config.toml
num_key_value_heads = 1
hidden_act = "swiglu"
norm_place = "pre"
positions = "rope"
rope_theta = 10000.0
qk_norm = false
init = "normal"
max_grad_norm = 0.5
decay_shape = "linear"
doc_mask = false
Each number is 500 + 40 x the weight over its row's rms, rounded and kept within 0 to 999. Layers, rows and columns count from 0. Numbers have three digits each. The size before them is the row's rms in percent of the matrix's.

# layer 4 attention query, 192x192, rms 0.0839, rows 54-63,118-127,181-191, columns 64-127
089:490492469426439539455511564545486448395495466463468502565510463491495444455505515527491603539509458520537479502486535521480497487544518524504562505500478529537571535508426516414544378528543557
090:506525440402531495511549549467537495467475458465464519457495535582467446460516588547473552630443493515513514517480549467459425536497577468558501519480521493454558537477429438474523431550488532
089:526476501554443528491493469536509501508536474557478558560431466479571572427509456453488494444492478531480471462468466527527498473562481501552568439548431476423540521507546522494427505505516500
088:500524600501548473490461533493459430606516508393486534476500532552533522535461539495489425499465541528489521459513529451484414520447484483532477471493466503518473506492502551563497564494487424
102:533522500567528479520469451484519514484517528494517518514570448452543514499445506491453534504486478488468468520492580506503550532498493490418532566478440478526525434550473591436486511511518544
100:487459544418480531489526541532521417541514500477501500454515514501479471507535588545453545473535545474503536458552463520523558480481558548529441490481467530522499510494494422446527488605487483
095:540395510432541477532495499444529461549483500458583543466511442553522468507480491530503473456505534511447504496548606570519479572499513529521474446537537438520435552493479519543464471477503457
115:494441423592491456565483459509445557478535550460557519509505535516497517506464487504548510479516494544511467451462524561501540535545502452533523519514474448451468479503527600526498543491452549
096:536480493518503500487416506454517526510476503442538563450585515501440462516515453552491516522519549470526561513490500463454522439525530511504471503477474416525462510565444543531598457563456539
104:528465497425516509442501510435533588519503491492521589488569476519527450491475492543487521473469502466468550458494527454386471526497497492522529449518514462536421468551487567501525457505521541
105:506513463548551478505460492484529550518512494552513414495457492511511472449432502451503551516422534439514410518482503529528395459530477526554495461468533499438454578496468435529480504498468506
091:489494540468526553482492460509518537519514545470449593504506521493497492508534503519467503439447526506451442509490525457456455525490506514449526463526438518525582528504404510506460484527500574
111:567550487521479458556501498504504576518473490629471428476463542499519505486454462469492474475467491464469505513472462540561450452535449533530507465462516512496535518494568488531456540501439458
112:503468516388509562474555513498471432518499483488440586429523536496477461408581554511494434524508508454531547470524466510472495586444491529562537510531473509507499536494501468468522456565496530
108:524492480536490430436413531508511515467478502524578419504435493470525511517426445562493477517548542501500520527494524546504500518492432521514512523464504444515478443464530469468511525463538381
084:510469583553480500537507548503476433566490477492486433538471494537591472576514502518555545483480450473518466460520532520490561501439526409432530469543506530556522481480512493521441573498565494
119:544462496440512571537506521482433496464542499396515568474579484520487492476492540554498502485481484485487565482572491503457505556495516469424472505541455514579525496512490510462538470536517523
104:528444478572457505508550531524447501513493499515510550575565508463538546569508586459544465485527479477519489577514481449521446608545534441446530449482508566502465521539522488486497514478555531
118:495500541452493501531450426499519512507564519423450530521515498534459484438519522526546574475501468477491446554417504536499528437489487530547514444476510488436522541535463537544494459504442489
104:515451490461514529490398516452449523463492517513477566564506422496562512479489555551466554467523501460442447522402459500489473512483440515506487479535450478488535489555447560502512391439500472
124:466565450408557543538512532505546492514479498495495516469482506493437525479486544429454545509483476452556505526547499448429495565461439541475553488491463553478548531460501539513504476551444455
117:479472552464480542486516465471527490511514477435521528510463436531434541441442503445505534489454442518524554446536488523479522416492487539481474461518489542503579536470503559512505507587570516
106:504531552525464566457507565490546499555473506460425550472526561545465439446489517463447488522454562452559598479498461523487498488505493523533447517414522522481502534528485482521486472580503564
118:510531479509532464511547437489480506511476462557452502472467441525522479499495496441484530451514553521483467497485419536449493457525479488503593503487527488511526553457478444558471469527507524
103:442523545426488505448413519467455478425520400511487461564511518389484484522527545605498459581510469470509492517477494458564436547452456502477604464464473502519490484524464518486469492457490531
116:519552484510454481497418481485482505443501471521518510510464578472533491489472478526520487592526516514484454541504460549490515545543524515512542516498428491567491477456522497470488501360513469
121:509455514600497512440496495489565450552508541472473475520515543541535613491487515464497466360495534533528527449507429544483547402480503431473496467517501458462470468447519498506542569518525457
107:480534515481460437457475537561478419517555490481481481531503558466511500490507542517471440460486528440490521501520498551590500482417502529451485448479536448502408494513583514510458523543559575
113:429424505485515491523520513551512498459510493425469485505440527444553370516492490550490547412512516476460514532505539471509529540518444552415546495537434489508509539510517479499434487411498578
116:516478579503495479469576459529510482571475535537483489499465510569460505420519435551459447470553554510502532481501473485470505490472460530530446461439502394481509547532456459484532488491424595
105:506459452434499439474543515521491493530555486443516485431505458494578495481494472541454512515445602468489483505476486459533519447451561451503512524471490472530454422489536545509472502470453528
# layer 4 attention key, 64x192, rms 0.0782, rows 53-63, columns 64-127
051:472447550504474389499394487489529430587585498522470486475488552410500586572483446502505394473553541503488525482497551543510438483506473497488467487512533521495490521511480471466531513484453476
083:473550560558497496432409466447501543488553529527501513496478476439510490472503493511561527494571490518437475488450486615496479451455458433491422494508485401484488503471513452489549457482518480
105:476549521475505452489428479551495496473474528512472527462562570500518445476498507464536430574487483513515462552464530460504421480537505432486459511507460462505422512482491486436506515460491505
101:545521508565446469438475482463456511483541518525521477499462490495512481544498495458597514480539452487492504472480524550547541469495472457492445469526600462503406442519515537527545556468460426
092:475459482449492546564550511599535431491396497527514509451488460584520536506494511463498510481431502481583511562554474485502472557521538496490500466535453456515497481462467506445480498468529547
109:523481470463560536511515489435455503500553519477542436585489430513428546536505548481530523521495505498577463530481516502499512548464503556509528487478433565511501483501503567487513494521519551
110:494445530430583504485452479481603530451437526542503548575479505451488590441511504451505549521487497385392438516521575532589483539445493496517491503457517498488553477509506494526483484546497568
107:457482412478530521514484566535504520498485508540503517564564534487497497553495548503472524516492493557439430507491510491504509476556606505421462494528443498489517507523491530539491533522534481
128:516535436515493508428478503484435442461516451494492465482511492420484517573507572501456531510504550562562489445500515523512452519595501513449536504504475503551522473558568503593514523464530493
118:518512557541446458589487540479402535523492484486463477562525521507426489470523530520469533531532503463605537524496479442551565593484500523477510498475555485473448488509494511521494519537432553
105:464538539523417477423498482530444523561534488518487500508491523439479490484508511550490522511455500582573551521496431421460534497460498517436515485475453535482503474497537531470502467523578531
# layer 4 attention value, 64x192, rms 0.0558, rows 0-14, columns 64-127
099:425524492515541529460521448574485460497435527535560499515478466495528492549502509532456515485558498446486487490513532491523632506512504473450557504540557511557519507504411527511428492448501454
094:464564482479543500546495493556509528452484490452534530543439440534469467436469473489506490456544482457440528453506550521501505563486503521453482484476437544555577450519518505419441492479538535
091:478512472537514465489490507535491516498488524467513568468459507529490558533524524515545550548506513505513537464550533567562564467506437536495484519483555492461567447533471522438555569557480486
097:549500498547498502426542521485495582433459469540533495573505493444512494548552464526569480413536465498484494574521466549449497488437524529454455476533451549504460510496446527534488384459471462
110:477411533443531506530478492528521528474564512491537503561491510482516515481509484491495530531483483470503503458531515518523496569534421551554507523470476524439426457521432451520501512505519413
090:531537519508521506505509486497479479514471539507561404503503431512431538463546541497488481527505539518518469547571418511536523495568537533494463470524542500521519550463460431494501517478531526
104:554527532533465496517548510470455476479488496541491520489481473470533453583520526536536496480504457488500473499496491525446606468523479472439535528534474533484466569519580481539444484484498493
094:564553541438449556477467545440581541525562471540476497576517401545498593506506467530518510492521492498493496489485520468571481448476433512499458407497535475488478482444466458531530561526519428
107:508591521553536543506492496532420468487485480525466545582497540533557452419510606461492504507516512503446427567449491448508511439458435477541508393474532483400493521453490514458507508466430513
096:568535506514454369507486439456489516459523483500504464539464566522453526513485493515516524497495490505468552431487528491509531529528524494491515484554528510499504459522467451607470399537523462
095:490484457416573519540493544528538389507496552470559561411553496519488502550495544461510437477460547504466521500551575470520486539443606498462487540586488505523491493492442600455551544508528465
089:484550391443590516451505490500472487490504465451547521470548477501527500520504515546514533471458494497481508476536509524503467514446498504373577517526481514523493482477474540548461466540428556
112:440469525526511531453518502433525578533502521525450526500454446510491527464497571470506561597574472513481503499520405513466520514496464475474518499463466458508524559446459439425498537514543590
101:474591543449536534484478479460490469441437558519499490561496515521591460523490508515456510413554486500493462465505429531486524476425532480536419484514516569511554561523564524493489573489459489
115:472570512516554506441484546596553486512538495533500509527447493459595489494499542528500511439539508491480553550522475490524523482557454479567464460503532513525453612471487409481481477458482528
# layer 4 attention output (transposed), 192x192, rms 0.0613, rows 0-14,64-77,128-141, columns 64-127
101:517475455494479411493514531519539516550488480510492501561513547495474473499456532496535446484441538526472487511497498527493537550440534511478444459531478509460495455486531492457554488477490489
085:558553531547567475524486497561535522590383556440546494540439456457491488472506501540525518482486493524501514486427434485438474540486509493541564461483517518468549521489557533465482505489516464
091:494514508505544489516515448503521590495495491461457531446507461504475456443462527459464530506519528453601468556455488554461480576477472528489537460397488563434524511445472496491531507518455549
092:506456453565522554511509489487431477436448482471462503496480446533567497502473530548548562497551535473423489519500468496476463491527514508449478476466456539528553506526471486455497508451562506
110:495509511469441520484484543435586481495566541551546560492505410485482496509388541390521496512482534529476502484502514502466525482460437504514440477519544469512534469525403462522497570463492489
094:481532472512530476513489467414503534345468515460526513574507542532491458528471466527542517458465503566488433472486444473506493513467463513477495495463511502444520467445504470464503479444437568
100:563468504559449412473503524522463458550538548492493466467530524554419457475438476565572457533508465553477508464489518460518465491539467527531466493578582458515462501570474509448490536454516456
098:550477481520589491511539502491434476508516552462552486483539562544490521529533480391400382505543509536464536440523545430530507483560440378561500481536562466494483509475495550522458583431449468
111:576542449505369499507465525513499534467486497499555463553548586463488551499507495551514476549480514482459534406521519482541513460476514519468465455561483499554474486447494512524535476564467431
104:496498468400421525493467524470569470527523481495513530443541586513525527489424477481566452518464587501542501517497533492522540503473545423504438524592510465520515546526467498478492573478605473
119:525493458554510493486527473472516542415459534507549484495506459486463398511519489522480525483498449539512462534501437539444485483501450545523538499464488544402522458475507503471498428451405581
096:570476491536446512453536542544557442479497557499503486447565497497467490487489510577558482546499513474476534546470504511519524448494560454543400529631497490466524474523466552411501490493547418
108:483464452505540444587520445511459511456465522484546500565442448540497522513450467467418443446555529458431500524457587520517493463527451461491543466439501547493522509457503509548475510443471466
104:491497535515470464488506494519512545524482515483528555501484539540441462475486502479472573545459475540424517541470501433512459452556471531542491529460565491468510517462501514476460505492442511
123:544481455539540465540543499501430564502474493452489430540524514518499525551437481498514458459503501504408510464480496451531496493533500499484493506489505489464530436528564525548495510425479389
093:461486451533507449494566506536534486540501516510574493502493493447527529475468473522478511520516399510470493531457538498429478542511504526543452501489483487449564524497555518520454489432439537
095:476538490397512488559472552588497551563502516522574422560488568451513566514477538503503533468497482532452511527459525540524459520487448550574493514487536528459475512492515449487504466474487458
079:552610501419474413529514436585449580546482509472560450562489524546540528538517434434444506499576425496572526506466474452525445456532498447491504541516475458544498521483520454571572499499505483
099:518476403471510512450545499503512496535548513466549583455467484462476505499440494457499548502477539493532497463523508443501489514481520500478480525486475511472440483537483467479506485520510449
117:501526464555520575491487513519578519440493515502452516502524520475480462506436483522552483488517468540404510579636514508491499447454515489412475495507424484544521443401486569472508482538466521
106:511527484558477421485489503498476527472521475531544483546514497495498563517452478507546511477461472520485471454450506474472522487537476465563514490532549444450523507560556466512524534474539462
100:475515476435518492562517524472432557500485446493509504543491495601519443527442589475515467478512468531521454462514543510456475535526486545503593533565560534533466469541464477520494561475496508
084:508452467507557560525537519442439482448513550418515521477516504521537439478589547582473518549588585458488517525463471510495556507506590510444487556450460529473454471476536551483490453532451522
106:499448483508415490436527473388583462501523569496420417562514543477495491434420455506495452467513500568401522416506561478488506489486501509493490440442516521530532474520459537532445483562544453
083:561432500504517571502579507453470484505585512558522574531567469565523511510460431505548500522443515531499465515612538480516459508457562444473475533406448483466447451438527492509458545489472572
080:476508477539495507422460492559459569444467510537556426496434482445527571558506427488480495466517455492529469488444490477437516533537405535521491511553460455465552567541567428507501483442456507
087:450491531458484452517491567512475547473485522537514469578517524456533551501517486478560450507498498461470415478513534472393524560488528526565536490487457548417553501483552460536416458418455536
117:493519535434523427579540483514517516592508529470568510511530429509521495544477501487451456548517556431475565525537550463551499456516463524536520520469516489501505421431490485480482492512461428
100:452491534446542468581468547562480469506452536538558474521524583532506562490507549531548455505513538490431507506384571445482498558506497549475525496556491458475553513505507475516493567479509470
095:548475433543471520552459421463480568426469518469533479478605486419489458514462518523495467483485509517426510553480523505498514591466530467452488487490512453470532546533479510390520541468487542
103:531467471605503456472526536411523479504486481534490516468538520466447518495480472494460457455408446426506506473527537468558502452474464514468531562491539527465524496528521527431467449548514467
091:457486510537478452445564504481495514446510525516540537457492510448509551489506425451544465501451517394539516505481476506445566461470536556456488475391515521495481500481539606541458489517517477
095:458521543591456486530451451478485567601482561494516532511498461557509545508438428546522500499478528542510462405497490509549522454454494492483519472503501444559502498495589533468509508512543492
102:448525569517493479540565518471454490492559501496468461575476447542548430540447490411540513505478475419537539460504517463470540477535449509537487540429494566508535495460553519522482516536512510
094:519506452519460537555463440465452515464488597407523506507521497560452513496493487469532559509450591603494497453475474511536474530519565466568514482418516466462539534527488513496470532485546527
097:529508480479458451491483481479480426524574422481493521484527513500461473585479467522483569492502452495506472535459568493496477442473490437500536519552485480483497480571563529552478481482442529
092:470487586500556456463496466462572475514498394500562440527490535514516508491621512512485449449538514545567474483496519444453512499549483440459497465576514505519519450498461421533531474516513492
102:508513508515500565522491522493521497517520502591557507525518508474511419507486519475479491514485502588468495499517498506461502584588400583472566458469477554514536470467465480531476483472426519
091:505493591525459511475492542527552446514497472529529463471525444508490528491480457541545487444483554529489567504516589510558542482464551415517492559584498486516473529480529484482493476447517482
097:572454419510460462482501514416527541416518502465579576495541484492501453514493491513495483571492470508524495518517474463498487492520454519448473479487496462414471500528489502456459489506436542
089:493543574480487541531523538557506475581520452504487531500519452533512471556576494497527590437494469458528549482566559525481517409514496504468488563594499512492499469524450531447448535560516565
118:483533474487542534525508555461538555485474568464474470529480541511544529477543518493522427446554590479524554447494518522513461511468475497514565497553498498540542516421457501549510453512508594
104:616484477474514501579475501464485539441499415457540517424465490472460460496482549563521409576498494507492498555433470482537499550508443478448555484491508485489516480533431467454444496480437528